From a checkpoint of a small transformer trained on Wikipedia.
Size: 16 layers, width 224, 4 heads of 64, MLP 896 squared ReLU, vocabulary 2655, 26.9M parameters.
Architecture: LayerNorm before each block, rotary positions, normalized queries and keys, local attention windows, value embeddings, value residuals, hashed n-gram embeddings, a smear gate, capped logits.
Each number is 128 + 32 x the weight over its row's rms, rounded and kept within 0 to 255. Layers, rows and columns count from 0. Numbers have three digits each. The size before them is the row's rms in percent of the matrix's.

# layer 12 attention output (transposed), 256x224, rms 0.202, rows 183-191, columns 0-111
095:060175115108129199122159157088171162167116149097169170153190112181175154137093167099173126138153109116179123140104108088094152072142182133166086164110137112160117151077109184111160115128155123106134141119082115099126091106209095134076089144166112153115130135106141081164124150194156145110116181112109158092110129078158098167158112125095
095:167108154081114096130068139142203101093141134155054110140142185121132139164159174143108095188104132042122094108180187104107176121134129131122105096124168140164077134152139094117129142128135150120143070092131170087130082173152130090159153171155116129124132091107122066082107098101109084147109069151121104100123105115162186114100103135130
095:118116056174123134161156141128141150100090143144214142115146104116154095117068138105134096170130117127145172167121104138111097114120107122121132111093123121128130114090145142117147082157139130124153116058149135130136158162163175095043138148152078169147137135066057091151112100143122161088146164094188139100153157156122170125098096153108
100:111161180104091168156130160144158111146132151192101084172101086110099146030110175110159157148198123160135094154065110133134151132145076128146134098156140220109146102124173084098149089131090178105115140121165153099173094145099133089115096091148137092138139181076081158157163146142216134072116127093162140112111144109089066135134085153186
101:127106176122100131080123095145118170175111101157117045108158130183155150127176124103084093097151164140167164170130150130081090178108127097123106106215131075173134098158130156077103130081131150106066107112189043137154123131157153159127170128098126122107179148116170088107092116155122171120124125117170103129163092164152121129150071094133
090:170127117040175048130152107156158150115112101147174131166176182037170143106123147111127130172125110107101093073124096179123126087165132107107096113142107131088183083068067135092113093147149171101129121118100101104104099133083141187183123113165137143140191136137202088135122082148135124129144054113115145155164135119131183123149111090133
099:146106100101083090141107200108129146151115124089116144078123058136105063144057171118107216132163168099169080063164131151145109140147108151186047104139119109133134149087204160076137122129087121137131162105073083143138145131125165127135176125098133110126167169117070108090124110130108095127077113152120093145106113130111102146135137106087
104:160143168112159105164048152025106101169100100188127070145109115128147098086122128134103111099074079115092121064112138153077147106154123170180079159169163132123135139071150136110128139102145147134118160126120129133133152153112124118129125157149157125197119155124146101127117080116126106111132170174119120068077083106163140081091103137114
104:134118144145044078140146163081130160122125053074097180105148152103174127191057180122092164109179114156128140117135107096091066118137145164126156144130101107107154114155129161063191165115131126131123084128101153148167106086134127124068124053170149128189068152096092132146094081112155083129158078138120120129093124115063197152161120116152
# layer 12 attention value, 256x224, rms 0.236, rows 184-191, columns 0-111
095:153158159125156152128143164133227071193124075086050122186117190065108091122146081133178094108165050140105116119139160129121178170142067143080184118110116159193128126146094120146138099097114119109166102092091124141164075120148127169123107125135138149133127110100136139155089143141148147167105110133160138147103129126186106152108144109129
101:079094133095105121177103085156081131114172121147121098180098152177081127110081129127118153124116138133104180153138106124115146115173137148185113113165139073133075118145146141125124145194118198121090217144178117137138132090122140103112105108123111122178122116140130126127129140119114096109074156122181066145137115177115145173199173163122
095:141155085099113074131039136099163109153128173103153085156057173137160196167124148189077129151134084132109081148107182129121125127061152154155130099135141133165091090115080165152046138116159124101122144083170152112130116123118176114102212081122115076118100180130156095107133096146138128121184132181162130158096156143123144115135137134145
086:103117183167131148080065141191144158116080169128126190075106085198142123124074145129122139147135130140122172134093124133095144119087110154112080128161158086134146121131157067139129163138084171144122086114102175169128111076102118138113119104075150133143159165174121146116132162159115007101060136163163182135133101143103138124122147138156
094:126152160146048178074164119161103076006147205135134176119124070123070093108107138086156117113085176131172183126131150137166139154119050166140079084154115134108100133159115093099125151118136163188102157150090145168197095143129105122132089166167120082104140079136158121134168112107111160109111167076167092160133162126111153187109151123065
095:162129113151130179129099095068148084167068159100129128169150166122146093125156176155171148168138145127156126108117144129139172134183066117145106054110137139181178143192140125141091211110120139083125132150056151179177146110203151144115140140148090158094132073129128128180108134160190099112130151172107113123105087111135225084075181122183
105:110080153136133102132069099159184146185120084174110114109175157140143090159106106121123159139189090107094123161122089085117122168149118166160057118137147160050163121126123129154075185129097153134158110122092105181144104143085119130150132145183181106094093140115129171119135111099181162152155138139136183153167144120174139091141106109149
102:177081093078124134065109128090151090169077130136098149092174121146146127120138098128093146148171161174113121136050183130164142120092138141104173107113148159112164101128161097174110167097100134060196144073128166128185133138164153120103155138109143142120102171137157127132131133165131130149137178145160150115131124115169149124116132126206
# layer 12 attention query, 256x224, rms 0.191, rows 192-245, columns 0-111
054:132076146115185152104137105096084113217099143145127132121093100148126138137121091135138143164112160153155113059115158123141089166107106117149143112107105147145115140178103100147058157092108183154134098108070181124110149135081131122120141059096153096132115070123108116081133125141168166095116106148168150220140067090130068143083118136089
068:066084146045158176125123135141095098145108128175143168161092158129095117081146127160168092104109122193076091087109188164061083157133074112070119139119104192133123120187119092117093120107126164131112110116117190100124122099058098096131170110176083122145112114110116097136126117140177155096125081148193184188157129099163076134170151115085
070:123089143116143155168168129117130138093132137142103162167170162109092172066082118124123140173119145113125112099102185121031033191083120094134139117131170134099123143128120117135101110140091134141133135171180173139100120168112120115117121060130100113137145113168179128183081110153200145128117113158152156149076089163124074133176179081043
063:115122067095118110068159121108160165137129163154172146126160095138172110185122111130153105130105109107115166172172127119157209102093176141136131115167110096166129128074168164071192216107139155107171156138152123120098141086107098174137077149123128135067121165112097184095111096113141140176170144090050045085175145141108111143118124098151
073:084134090144116122121113171144075114123148104138181113097098097126133092121081161121101138085105093148139175105146106175172157097119102152146156080124138162121129115140128102174174150143184103096180146117092080121078159158109141176155174169110146125158113078097052150124150098101095122156117172116143166131104143130155168185098101202148
074:128159118094123086179113113145146101071133158137075163125113155130095178120123128154091139122152181131123108136178087127168161125117176111149148183148171129100136135114084106111127120173107124194064066187176149114137078105138145118141137088138108148126181120137177094075117173134092139126172108093089101133105139085155123097130150076079
072:150112147158128121154103142149178111105095123123130115101080150069141082128101172136131123177120110147154178042086163115112112133144097108134109128111186139176109148138101072116076140156150089125176134129107130112109119116174146135164153102172126126152093080086153118091161092161126112095122177151181174102126076074111164112132115138102
082:122133148143036129175145124164151114164138128151077123150069108109136099059135102142136173182110105233099158107078175094127098082117114118078068086131159163134161114112080123114113155102147118172148169146030098153120178120133103128094114156134133104158066094139129160128164122109111131125107134110162144140136075084125196105127137116074
099:071128100086188138111105136101107133093137125153123176155190120144126141133138121164105126047130145129111121171216099153135129088139138102134158179135116137137114153098147147142083139177118206141119096112189153077127123113124143136115157138134116137091128152112142125132095139137123118122145081117104066143144168162116068123109190084153
078:094121118144087115159176110129149110143188141104113158107057098166106079107124144132160117116109139171084146158159100129147137087128160126121183171174200150067151143100120141118175153159177104157082142176105153139145135148178109124113124113185102098145172123125144156157110157098082090116075152128087099143086124138093121118144169128085
082:090168097116192136105096113115139093128103122148155097074165145088096141179130152154093116104176159092127175140168075172109127103166143191159137227110104179152135101111159151124117129164109171157105102153195170182111121128142137143134135163117130139097170171100099078114164128108120061112149142155113087102125172171116084142072115169185
099:132120128107152160109098130084135132166088164162146134127120133104170115192154075163100125084056121177148141117141132104089157161137112118135088107088118130115070174162111091147142168086132178102209084149133104075099113096155126095156071134145119158095128126122110068091091086112194145115170156142213215097117061108099146148132140122173
106:112106114139031103125125129133120154145122120129152174135056153141144181129086155106135166115149141126107104141105149131129105101065149148108100122129204061128156099110160156120142125098152086100153230082085147086185104072143155134133070068114147131163158050161147167138113155121104121119136146120144139152128119159160133141163103144106
109:125110114154117193196136125137143093139100107122125141123117098076136168094099067149103113133136153145161099119125146099173082120145101101165117101188124186097147082155148101116201114092121052134060126091106097169154170147136193136133119105132115124185162112112093157158144121122105111166060181130097145157145161112110095111213138081059
103:118092136112124069132150132113157112162070099161115076115168112100143130113150136139191115054076121089139132128108113127127146164123133102140092119136116126150142123081131190125163178150149120135098120060163133173045140182152126162076128170079188144050146110105096159110116142097150129104157162129113087148168145134096121134148201116137
108:125120149083170144088138131147117118088104161073106121098131195117130166141198205127133146146092116120177075081144118150094090182094105144177130137075111121153088101107236144149137154132137144104138133175091138152126179108129105136106117118156122132096078138141130101133116141138174164107141100097123153125085141114112246098184149101068
119:116117133188129113125119123090077122110109121129118086159113142164101140178198192168162059124128119169128126096127114099128086100103163146179139095125117114093097140159111072126117126143140142117118145106126128169168192110159081110096110129142207213156085106182085168181141128142098111186111110117124088124130131090148141094125110069133
121:180153173073130105116106124159141162158119132196113153102104193116126173144107171138080104161103137129165062130114106141160119136134126154095107131093144131089150142173133140157145115165143148066110104169127132158146152129105178187172107139128147163151096094109129124056090085065150057184077138088112080140095137143099173109146087072109
107:108113151131121155194155160101134133110166137086142154145142124094099123129183109072151164202138112150074149115211081136126065077133100095099092106129096123116153163151147149118140125103081196163096077163114115168000159141119121083065129127195067129144148109122117151148078153095113068085145097143103109132141131110156137138135101164125
114:100122125138141106161119151073133125096146139153175136145135148123127121164144141139138166172151112183127155107180133125151091074121152166141141135156217161153141136104071148147075145107094153110141070152133184142128077116136100162158097129105099060185114158104111119150069119129105141162128080162076018109106128107136176178146180143126
115:123119144102132113095057122135085141155177179066152066121107200074077136132179157148191067047103077124170108090168153105139125151169187121177133100158140167108140135125063100084146126127176125142140100111145090135121128135166148063098118178160134151142176173082105084166127093128102088120163144094135183136074138099117126175129070135148
123:142139091069151128149127036127147138096140134135164212085085156122079101111161152129136132088095112125055147165163164069135112118122130096109171112155113174134137107161150120111179158108144097180142115155145112178075049146116098115103135103177132082164144154116124110106112057087119106132134105112153157120153085118106068127177129125121
126:141091102130142134134153175115061131111119149097148115147085105181167095129148079114098086189064133180159071101102101129108130106174075146130089096129088119157161122131112118140137085145136157115145124106135099151131191149170097154092152057134120146091124156116184163137129151126161114141141161149220125186123108111152074154095130167109
121:114133155112127118118110097136109167107121171106153180123170139154163134100083101159166161135146153090165121122123167106109099082108120115031080085144043146132044118141138159114135150113103146127139129126114150117104119111115120117157126144114166099105122093182116115164077145232128093113082154102173167148151074094147150099098161116117
114:179117125094170112157116147164097154126147189158092104106105135151160100104124162151124195110112091081156137151132141078121121135083129182111115090108150088152092137109114158084131121111102128098155140139116140188108092101074128158106112207167064159155121150170151130149218149157084155150134102153128128136117122122163123142110200066124
124:109140206181140133129130179129098158123098108101116119077142087095122117080099140177082156109134124119197202097133125126107141100162141169091122099127092118189163078145119103118091142141119109125133087158163122095096162136118057133101123151160127107088186113097113129120112172157115147114123117157163212133148115164103151103093139120143
115:125067131116121113110086116151138162158127120148136127073107092200074101089122148065114137184147116127152112185095168123168140040133130144122171146083128145148152168121123134110125157091132143133125099166116090157200229137100174079125120119135092089117166155109066172133129117122095071163095143107137135139095107111171204130141111075119
117:071126182155144092108161148197079115170084219140100206133132148114161109097165135131169150085129097075114159115166117137106124063100119086135127080176098130182122147141097096109053134099189122126107181126111101119135156088049167109132140140136112101104114087134131138116161121130176107128165122139124106115150141105153111110157137168124
122:168166103169080161142138156100147104097119088140152101134183159157133070126118105122139111170201114084108136113142104101183174134086142107083105157123076149072159153099086108137059171130060084143131108143133124149138200122131080119072187130112137109147153145198182150152067132100126115133165167112130121068085083136176113166138105100125
115:078182083122121123035081144079134148115162171092103157123130142080104141151118089134131105135118103082214125100064133165154132142139081102149164118109209149088072096127098174085120142128149144121091141115161077098125099160065139162163100087090148126163173137087152128133148126146123149137145116099170100156075198117159116117125151171146
110:170121142126083191097073080068103151150134093090148137112137120124132140115083136120111090103174079155137088090191137076072123151135144112153116155151124111109094136174150097134120118122131110071121149118200118133116200155098131101196125141144139105081088084095149134185096134170147115143102161130085165096170176171167088121165199163105
124:167083102148113167104131144153164113109150098058141054149096054167076150084130148140155146096129118116156156152216150105140126130112133103124165146149110136094155145120138173159183184137108121101164158137172115156162188185122148135115112091111139150125130107162116105137101150103113091182127114142124134097142132082094135076155089078122
069:128146096161101085099132138134097127123165090096182075065106153168166113128097151105116110155145155099121170175190105108198190099046182146133146134100139126134130130077112177129181148114101127154134097133135102099156153140159158163140110148127139160135137158092082210076182110117075097162148188090052082103088143096101139118117077134215
066:121166130104129167150045155157106108125131119103163103061093157169146098148080114123178113171164170128115176147129071129236171088063185117119125128079129118161157122123078148111173159122149125149135104130136140096136115097132173175162110173108120152148121135091149197054157166063066093142158152101085149114092169078100161148136057151204
059:139116185132107147180132154102120092143091096074099179116075130126139133121119127136115094119135153177093124084110144124136108087149124098113080084101138218137128157156085119181142116106150158153183117130058140095103167092082107157158129157142181173170088116093152139076113129109158145096128107107142138149143149081088149208137088206087
067:172091108098141131096142117099186151085155184143126149206171118136074161076147127162096129126097102133186082208113155103101131161137120128109092151115088101139108163069126158097121088158100121123102142118175098163111098142133120100132139088110155081103142082170122125163087106160129181128140113110154079114119122173103118068147186071120
065:113099069117140112089135109090128138152127194142131150116189096148146102184145128101099171088153139121189130136132087125166159125159118138149183128108079131129118145118154223161116127087125149101149131052138071118130158125147157120180153165184098179081157068132092153090110118120167119140135105177086048051157142180153163145120157142144
071:148174208172069113181128083135136100110115117108084114124117172132137136113119118132081119162165150068115113124119078126151107122095203124100083100154181090106166138095120096146165168173099133225156130148090161131128117098111169133107083120105175121161074203132162180136121078056077121149136172110121163141105091075143151130157079111108
075:138148118137087149161104146157121093116089052122145116041122164121176054153111148109151106127155147123081220079137087147163146040154138163142148088147196151111150108101128140132158141162145134128157085102100127101106158144133131177143142174122135142127132158066084137124163085085129093157115188167130141094083124124086170115134081146134
082:167104149196108117135119108178112106140139069129173059086108123138132062092103151122145081169122122125091165112080133165118161159147109177147135110135098116119176115161077117160164148139146116124114143105048101148127160175116112165106110146088141075204096154120095170100171088138170115167135176159120143098124132136121178138137088219152
078:176091178146114107141152100142146138120169113108098125106102152142161129059093113109119128115136142139166102114107171115121159152150094084097084106127113035161128128123111117098079134106161072109129121161138145158123158112105164079115146090111108125101085132164149131132121159140125158112103095181159189207154080062123147064170112082069
091:116131138146096132127106116135088152108150172164103117185116081135127122115101078110114129097106138161149108072091180135071130129053131116118150155105094045159127145167108097111090099143066170104140152142104127131107159138166088135077144166119146111124059128156120139158094157138147128149101170116156144150118083115182218137188153178110
111:121138108094206193085101138098114125133121127116166179169207136157107102112095095167133142090117169085112133123205077127086077093111133101140154192128054148116133149086164113108082127138103150125134092115189153069126127130089090136157183140117134119072091119091154119136094166151152127075110104126143095142156144174146137155079191115101
088:110125150134105103159078117132110131129105126129104145158102133130159117150085178113152129111140156094112146095139120056104128080103184154081068130148130106152180058132122072108089161180162150192135081124096127131189164127159098057094151148133138172152143164111117103102103137169137110151130100101132145160131169084107128127151164083075
101:133106118084101111156123108147136126139150137132138084167117074107107145136131132126183119129114131114165128079069158055054089107127059092131107136119209175174118084163156108157112101132077140107143193177080142179161127118157127119115140132185125100109148047158080132118157107162176089145117120189201178107097063126115149150095212163098
111:121129148128197129182115150104144137153109157128111127146156172102094148078123092143088174173114130133089106079136131182102110129159178113142124151141138146121115125136125162092093078184157086124172123079096143082147115117160069091159104094098118163063074120073128089155084156192184143117152121137165180168117116100110089155094164117161
101:122136117103099123124123125171111102064164135143104108085188105079171103148120141079103102134090146146200167123106099148115146153195099124136167209095141121180140129088124087149155106131120122129124135138120115203147062183155122114120144143147127095185085122110109167125169117115104103153119120141144106152101078087165176120046160156151
110:088092166127067106109156134088166118135084165164144174109149129141136162117120099170142125140112126167154079103128123116120145112105187143117172101149095172184109136135122094160139079114148144131164100123148144080108104150095114176128123140136147067135142107193184131138126117169116161131099122156122142100138076148162202086153035148113
128:075120102159134148147139113116092104094162119180076097126121161163091162166142177068120125154196135151085112035118118119127179154115123135155141070147116112080097104114159110155152169084116077106149133159101098118158055156098196160156123120153109119092184072090122160094099127164117101162119138128116141111173150185101122098113030137143
111:161125100124163103178167102159103172080169157116154124092191141093066107126158100130077068120174128174112130145140163106149123090166168100160099159144186102090157084125126119133102119086090095100157157122124128106158162086127125085212123153100112140180094140162138161100109067138158119084119182149088129076161083203171098109064164136139
110:167165177141176118118159155131105127113083108128183035097106135129111113154230126132110146179125111168081115152168085088171138197107118128187139098095116159075137198131131156100201104130127131142095139149118083120175159072133121136150056190170133114096192105169110158088119111094145128135174173094105126107111138100092082155092143139191
118:123183147106131166106155090145164190147087151113119131153141166113123115131183118111175187143125134101114056139102147113157079086118163096097173143133147111102108048082104039145172166156141182119112129112150124134178126142134093117159097150104120118115149129108173093125160097159101176134089162139159130149153093104148115162173145101067
124:104123154104146094155130115136167147148122108082126134160108157122132107153127167126121133165123107068172106097106116118133099136189138120136160117156106103181102119142108183136131131155142134122087125140094139153137168165099177111153072126017071119145112101100099098067153187214106134147131125156150127144113098090083112132156212112152
120:164090174117129109116120132150119134088068135122118117180071140162161138119100146126093169145106200136133181130173184161089121174104092154138128155139106142104105101106114114135116099109169176118093102130127075144111132095153189090192134140160114119117129145142127149130146064120130111076149172099103112152147069193046134171116132156105
# layer 12 attention key, 256x224, rms 0.191, rows 192-245, columns 0-111
045:141129143163127081073151126130117037174119119124138092107101092180141148138098148100161144186072141089120165103126123183168093137061134126140166111115120098130105138116160097121109119153135096178149105082078089156140126121077159153171062092111135153139108134132101127092159177122104108073094140132086106126124091075144120178099064145137
045:155137135081137121135140132146132050128176113140125153130124118132116094075111119182170073122076130178118136138114152175085136085119119164084071114088095191185099111137174140035128155078088150184124143150112154113155110150081128110136126131123067108177081139092093111139112153183161151099162059183134151152086148084154130147156107105113
055:083081122093134126147138125113138183146113180141109155147175079140131136117084087158085163142076105087118088104125148134054107135137121137180104117114148152132082151177133109104119113110103136187091125123165135143121095185112148127116144081103062093166113137140128183127099133156189122198090125146063130101063074181150099163134110104100
049:151132126119124192132142129134114098130117149101085142148152197055142131147109137133140089119100134143166135130159128141133140114134106116103109082137157132152149121095138151124191167112124130121129092159164125115112171103143075106123150082174142155072139094094144157111122059125144203125153152157203109124171153107162105075163173093129
064:113164095139108081122153160145118106120142160145140158125080146099117136142113135074140137040149097147148205139121130121169135141085153127132150142137119145137120166103120162138135152142156114090181162134098104117080197136128088147173154168120160179138119103128109126122121096120091088136176126142111196141130118121194144162138118169158
070:115141103131139065135089144127166101060085070119122105095112148163155160199112122142073139147184151143109141102182109124118172094134146160148140147095139102122093123143106123159138091146136152156135125158178137033105101105170177136093124112099102107158156150131160127090163139100080102166102172122087121114103137157098110121110140064116
061:137172111144104050119172212079203143124135147169175160134139182111096161157117155105123134150146128104095141105105136132147199092175155139169148161109125096079108170085122141075140152153141105112160092123114084112116147052119132117162107186093113147135074122100155130125106086122077099072136170135026120079117101118116170179128123132152
073:164200096123104155161196156133156116186140124182127117120089136153104107058159146153168126069102159118079185197070122119190132121123129079115125126157107118115213178057127125150166171098127092156135164146027099125114165112069121124150117146077190113136073142112156154168097120082158171121125095105079136134134124101110125144188093131125
078:108069120108168180142018132100147125116118077116118141125179120123148106103147084103122109108083107161141097132170094110054139166091121103088122143102166182149135079183132115147076123183145166162080105124141160060105079114153100146039120088195080095141130128119169136079154106125118120180058149150177146164098109137130074100122152107128
076:135099128095132129156165115126097091138184110113119146100034168206120093087092149140186130096091091160098135126116149079117105126128111092104141163144132097140213182066110141079140142114144120190080106189102170108166097135155139103086128124146104131198156131086149128166159158125175134097049170108074082144160116104128155094138089149102
079:088042089131146068173114135147134116160132179150103126135129103079143124097149144153069148099120142130146104081138075084119113150160123186159090138124116155164065140173140147124109083196133199085106122058146176118109112119158149105087121133177060187106109104133097061093197142151166061156107124171162118153088136166108120118123156129126
089:202144118128144116102120151118229125130117145133168117185059119084113158129117130129149114089107229132175148158137097144161158090153165202152128118104124116090097084165134136092143185134134097111115174125122100119076157080079127104131076115140120128068039128119144146144097142044142082131161144126076212104133112086122088116145182153115
097:160125137122113158099129144105085107126140110145147159133084161169101102113076137159146145086177116109141107142093147133164077105138177124129084172141094081082166103099181121070119158055104103189101181128100116096162125119178141124132121082076123105182118149123149152120106168104126145136119123165101099081121171129150150162203072167112
115:158131113155121226087158180096127121124132102120151095117144110123096155090107073127094112068120164176169158105119125114159134150101122151106129103150132105143126094145129131077155087060116116134117091144142091147166098134099162176114118160135147074151143118087150141161136163158140091110133138111110103105089144124123109130159140120082
108:113099116152138121130173174053117146094096132116119081128145117153140107147141127134142116044094109074143164129119102114133134163126064115195117112133125104140104209082088143114133118080117116125129087116142137079033139095143107175143139186120160106158087143143119163193134149140085134085126164127116139161155153141152095168140175117159
114:154153117070167167108149141131087091099079142054107089122129139136097120101146195189133185140094150122144116134104148154086080109068116140167127139125089113141053126131185160150178141116160147119114109188104135183108152122126138130149111075131099171111082115152139114121152153152202113121210101135147166089094156123088162145161119151116
126:149117127120171131120119098082098111089122111125144101128126151176157154135153156137168117137079136144129157068093116151064083074123088123123124081167189109132138255168131099152183142102108112130140143124153106146186134134158173167136105126131137174146128152124134186170166123153087071130116125117138092131103110104153121105109143077143
131:164140150128124086141115167147142110114103152159135140155124176135169095161152184181110106099110151081117107158142110153152141116120111171035147126108117143119139152159171123104083133119108175090115151132091152169121201143122134168162086124125099143122080090124101135092084142130150088181112134096166144169115079083077154131136097138091
108:074104109110145127116116114100107172132157093072100116118153118116127144124130117082098158183130079133116110173178135130104047099133153096058131095097102128183192152153104172137129103046117172166107146159108146138032171138137065106130154131181099152162119154127145153129077193094092129130153155167138132140141140078134136151155110106133
116:093128146147132073138135155066106165087138122161143159064173149120137125173144115112134166139115111137149128163156146121136091107148190127072124140118164175120163073162134169137063151182164094156097051127101198160110076127077058081069133176097161110126177108113066115096098133130110133148122115193072171132141158132106158155155120111120
122:100121071163103116108120075182103132161182169063120118088100122094093198113159131159170123104087112100124093101144133140146135153168175152186083119172142203131160178066058078132153116143127099108136110136130113097146148147141123069129182183131137158131146159118128130153168128113084093068162152113157174101061149132121124155155118139174
123:150133103081107110103119106061154126201113136127135114184095151066104104088125148150132155104113111155141150144117148077133133124131168189148159102127117129172115093121108150089133150063150120198118156079180130170058078146110134136127155119163150108094152160073083117062143153120128170170114169140106163080140120134099137171129113155132
131:136150108113123115106130141145130209126113168105153072150101087195179120147174143127128109157096113171169118140125120171155109089161151117142113060136089091148141142162115156118098070179141123105128138079104123190145195092136063150140107074128114109074111110137167175109123067138133100157154137130142095168156105126120105149124078138127
119:083131121137088080100117104116121131114185130133108137113153177140121141102129105108186152082161180040138156150129191092170137113162124087057148107157098089148063059121120162147120121121169120132139118129075130162089152138135174102110126112085114125090155094157105107148102100178119116145142193140159153131149050125117136104103158136109
120:099144131094120119133150189182109139106160191164090126163164127149122082158129146151117133109076124067090149155122120111170169171133180102147126087090122157130051132088141080159098115132088185097203124135104143154140122120058159165125139160140042120182121109198114130066190065173152102156155097133122107147147126106147130140101167070145
116:104140200149203105050141153087093132066132099118124127083137186089121131118106084131081090107125123092144190131134145129139085117141112181107153088133120118158137028131062079131090137145166146147119072163168150115135152161106066134130168154147138092143234131161134153159143137137145171098131107122164212118134096160139128099084118123170
123:133059127129149096130166119136154119125119140141200107092169170172110106113118105091090120138151146077162097153115135180118157094131134119129129152061093133118107131143146108073161198091091155071063161151113098191162145165104157102208148162105092065123183120138037134066125087156119056115129093161153116158110094149144191166165110165145
115:036134158152141107096176088177096104147047165143073184154102163125148128163197115124136162113117104115113155065153136140095169108112073098124152079134118094172108117153078128159099111118187158128067173162107095204116144092108179134090147132158099144124135131167124111118176108133143122143162129177127107130140141066127127143172164151140
128:122168101142124116090106149095166121072089070145131079101168141168139110169129079121132100156168069087121107125127187150125159160114155089099180149132072133111127178124083121132084226114048163132142105155135093127089145131153071105099126150132102070167151121133117093179087112151149090164133090144164089091157110105153131149131103125154
115:116141088117060102116148146108125168155166169128112137107113174091095124099090045091157114149149153105133120094071135205160146144102133142150102121103162096106096177112132080087061113138151085114127179150108132101095139125068155142174140117114090119146084145096186155172155134177192090107111097154154149123091183149119100164141125138159
116:154082143130056155078137118082130137126166115093127147120140130146156113119074065153136077133192109148081099090169134077098096141159091137123170104117105101127120131187109087145125139157178172135167105173180164111168167150125128180142160117176182133098086141118147104221113090112201170153177118145115136116159180142134088103166202084071
125:147122104150119179135085143108136106130182091088129099174132047169106105121112107112135122129108128125147176183182153111146119146121167075137201121106104115139159162098104169120112144095118162127147173138192162123121119186114151191145126079119171123143127099155128072139140125137106086156177109131122146122119124103097097112133100136132
066:112150145142119086072141138153131094119156106111172094060069176171178156113076154069144073188143110140096185188139126130163163125038156137103183133124168101138161117100117107141192151182113128156176131142126121098109202109122175159119131149140112165100111211126133155113191138133082126117122150126073138098103114101104054114101099126155
066:105172117121122107129075143143139103079128071101162114081061200152172157124075146125115119179187147172120170162143108128197150105063183123122157130100157085161168143116119079114174183144178090127182119149148114088112148145169187154138095157134152156115099173118151157084161125112038109123134159116095166099121128079129124089086087137218
052:148200149109135118147145120127155122117121084076108170122082133159123109133099155147114099077145143139122196174085131139166152071168176129110109094106114144158146132115164136180118106143205125170184121119078125085100149123100112135165095209137153167128076179121124092084144134116089101098182134119118110115149144075123192188116068160115
063:159135107149205164147120099133117140143098172111083108186185093106102112151131104121107146162141102088201062115164135113092127159133121113139084101142128131162142085143096148090121105105097121126105142123147123142133075161107147127082156082128090093106181094172112118128088157157117185167131106125210133135115106183120135101108140109104
057:123109104137167122099105072124130116108170171143075129116158114106164111158133129119160158133131102112170164079103087118110083160116143121135163099088116129101133116129083171177047133111157111089129122035144126114121103105142115090162165134169123148119116065120093141105165102107133120097129168147218107111141108141118180154121183183143
069:156109179088097180103145191113107107123139085134128145113127141148133143132159177165139102095124155130056115133136038155158061125127159112115121159158180103125165176129150090181173123151119177169169151135086118115107120127112134149154118125178131100100088154085137151131156077114073167140075167064129148169125114050100164127139115137122
065:169122094145075140145137123163142089106125051129153136087102193088114107095146193141171153141145176128105181153148116145179132101113139147121108127105197127161133114089146139187145139167118088118158115097112120105082140071148146200207125160150127161124112126084114167115152162087051102102113150149146101169151143081160163110102111145117
054:135157126191093082165170149138090079149194096125102084108112167137107117094144151156097095137127128083127085140104169164157126122109094097122144163132090109141160164120038176163107093095128089161138123103136120199130126132137105139196102117150113147162138109178141118131121105135169087087131136106136129135150123121117207143161110193084
069:190162167137138081094173131107156097092146138091167127085145187150124113181167137105138103164138121092073159140097102152133200138119094121125101088129193131135163200063143139162106201140083118107125159181121100162123151144054159123152133123083179108145166161139171181121116157127123152123144070103091108169144125102177151142131069153171
075:095151111194099089109095114171100157122122125104073098159116062140070127142143095145174114138119159120151125137105165130069134137112146120131053110150127089149091109158066121112139132138111124149090105160158172161155145116142082125112126178179080065090118119155131154159125175146122103109138122108127163150141060127133193163197174184111
080:066102145105190169099070168106105097124134139080117139181134102106135155131120079145113089095093119140132100090193076097088035123117163127107140209116090126108141123150136131138075141162101146157157076119160164089072143137130101105111186133145136126108129133126144106107147137144208151097139118155157110148120141162123093101102184124151
079:154098150145139160115108126119127166158092160123082087172123187188141116112150177148142146059062224176126120114161156129118101085106142150131072099105138156120166066122128107112125173100118085160106101119126105102167116163104137110168168118142113121106126163112110188112126099080133157127152149107156189177088133110116126144138133099105
105:184095132130128164118105111096093157154102122199123131151138138160069157127089116155111097034122178087196045079102173123071134141161100131145044106156121113103118083120154140132160115144110132116111118129105168087196061111143116108143114127179104090136134047130070140183105120085207141152080130142131093103137135163097075113153143156130
100:093131145154196138163156107136060152159094152140064139109132144132139134098101130117106155185143124173098092122183108106105083136158083135193126093168144145064110126142137135100090060135146099043169094100135111140136137105160063059145146033127142119059108072101083150178135166204160161126092115143150183127114156134099103145132131087132
106:092192168161128127180103181141141107093149201148135048082104123108167135096144177109166063095101174150170139117121061139166091139102106151116101179076116105174093076132152116131086101172118128127181143107137118166113109112195121115126179099159120155175120174145154137140148159087146118141098080149187138172113087093182187097095147144152
113:054101139119116127148117089103179100170076146163133158093104176110142171120183126170117142097142175127124139090107132070124148052113139146125159083070108090146173154126128095149135127159131145116134067155093158139109154120130153132110124155109152112082140125147140128170195142106093106133179090158142145172133105106119149054118089191141
135:157070148129122206173116100143086098084190063144158174113113130187118195150159138062093147141123157172110128107117138129095152141064168112147100124103151135040141114119186134153124127112098076095150143125071110065153088137135235159181098176120122122139172116070150143107105112133142172193142103091086152106177169158122115102092050108136
121:126168146134142138169100133209151153164163130202158161135131107124100090161161126174121079182113181126161101095172166152172145118100128089136142156102128139088110119143154126184153113154183110091110122106122084154200159101135121130151151090113134136151128113142055140139064042161186110148135083147138110065146108163144119093086170073111
115:161175158088194137168074144129124137119134092152164081105059076160115137104148126129148162158142176218091155157163084094101118116077127104183180121143091108085108180100129142065175112125107136124088181161125074073157163119162144120131099128173092150098106121135101095137155070116160114108141162151106176135110117108113136102070179098117
123:112169135094151083122112112190116181132081138127103130162147186094145130112210111122227167081145122104050108097103129121134108039164150188141171132123135095103104139084137111124158176149162143172098119095110105136171082115133154109130097140115123137086126098088110080174108111201143208081078133088107150144179092116095128129137170170108
130:113104154144154131173117177154123112137149111108127121150107135173147114147111142169121177163152090163128114093141098156090151126146127084135191082126138083216121147073095123155153086150145159151122154134064167135215108167108144132087080137078118110118188118096128075104192141171117143084100121164109129145139160095121159143101182054142
123:100083199108095153114180165102134174109072094123098132153088088131141161119129114200137129128142134098155109100125129182156115154140142138168076143159148157101082091124144126146105110086140175156114139082171073135104114149172151092135143142164096146117141156135123124070155103161156103081165183093115078120111118170040182143121129132123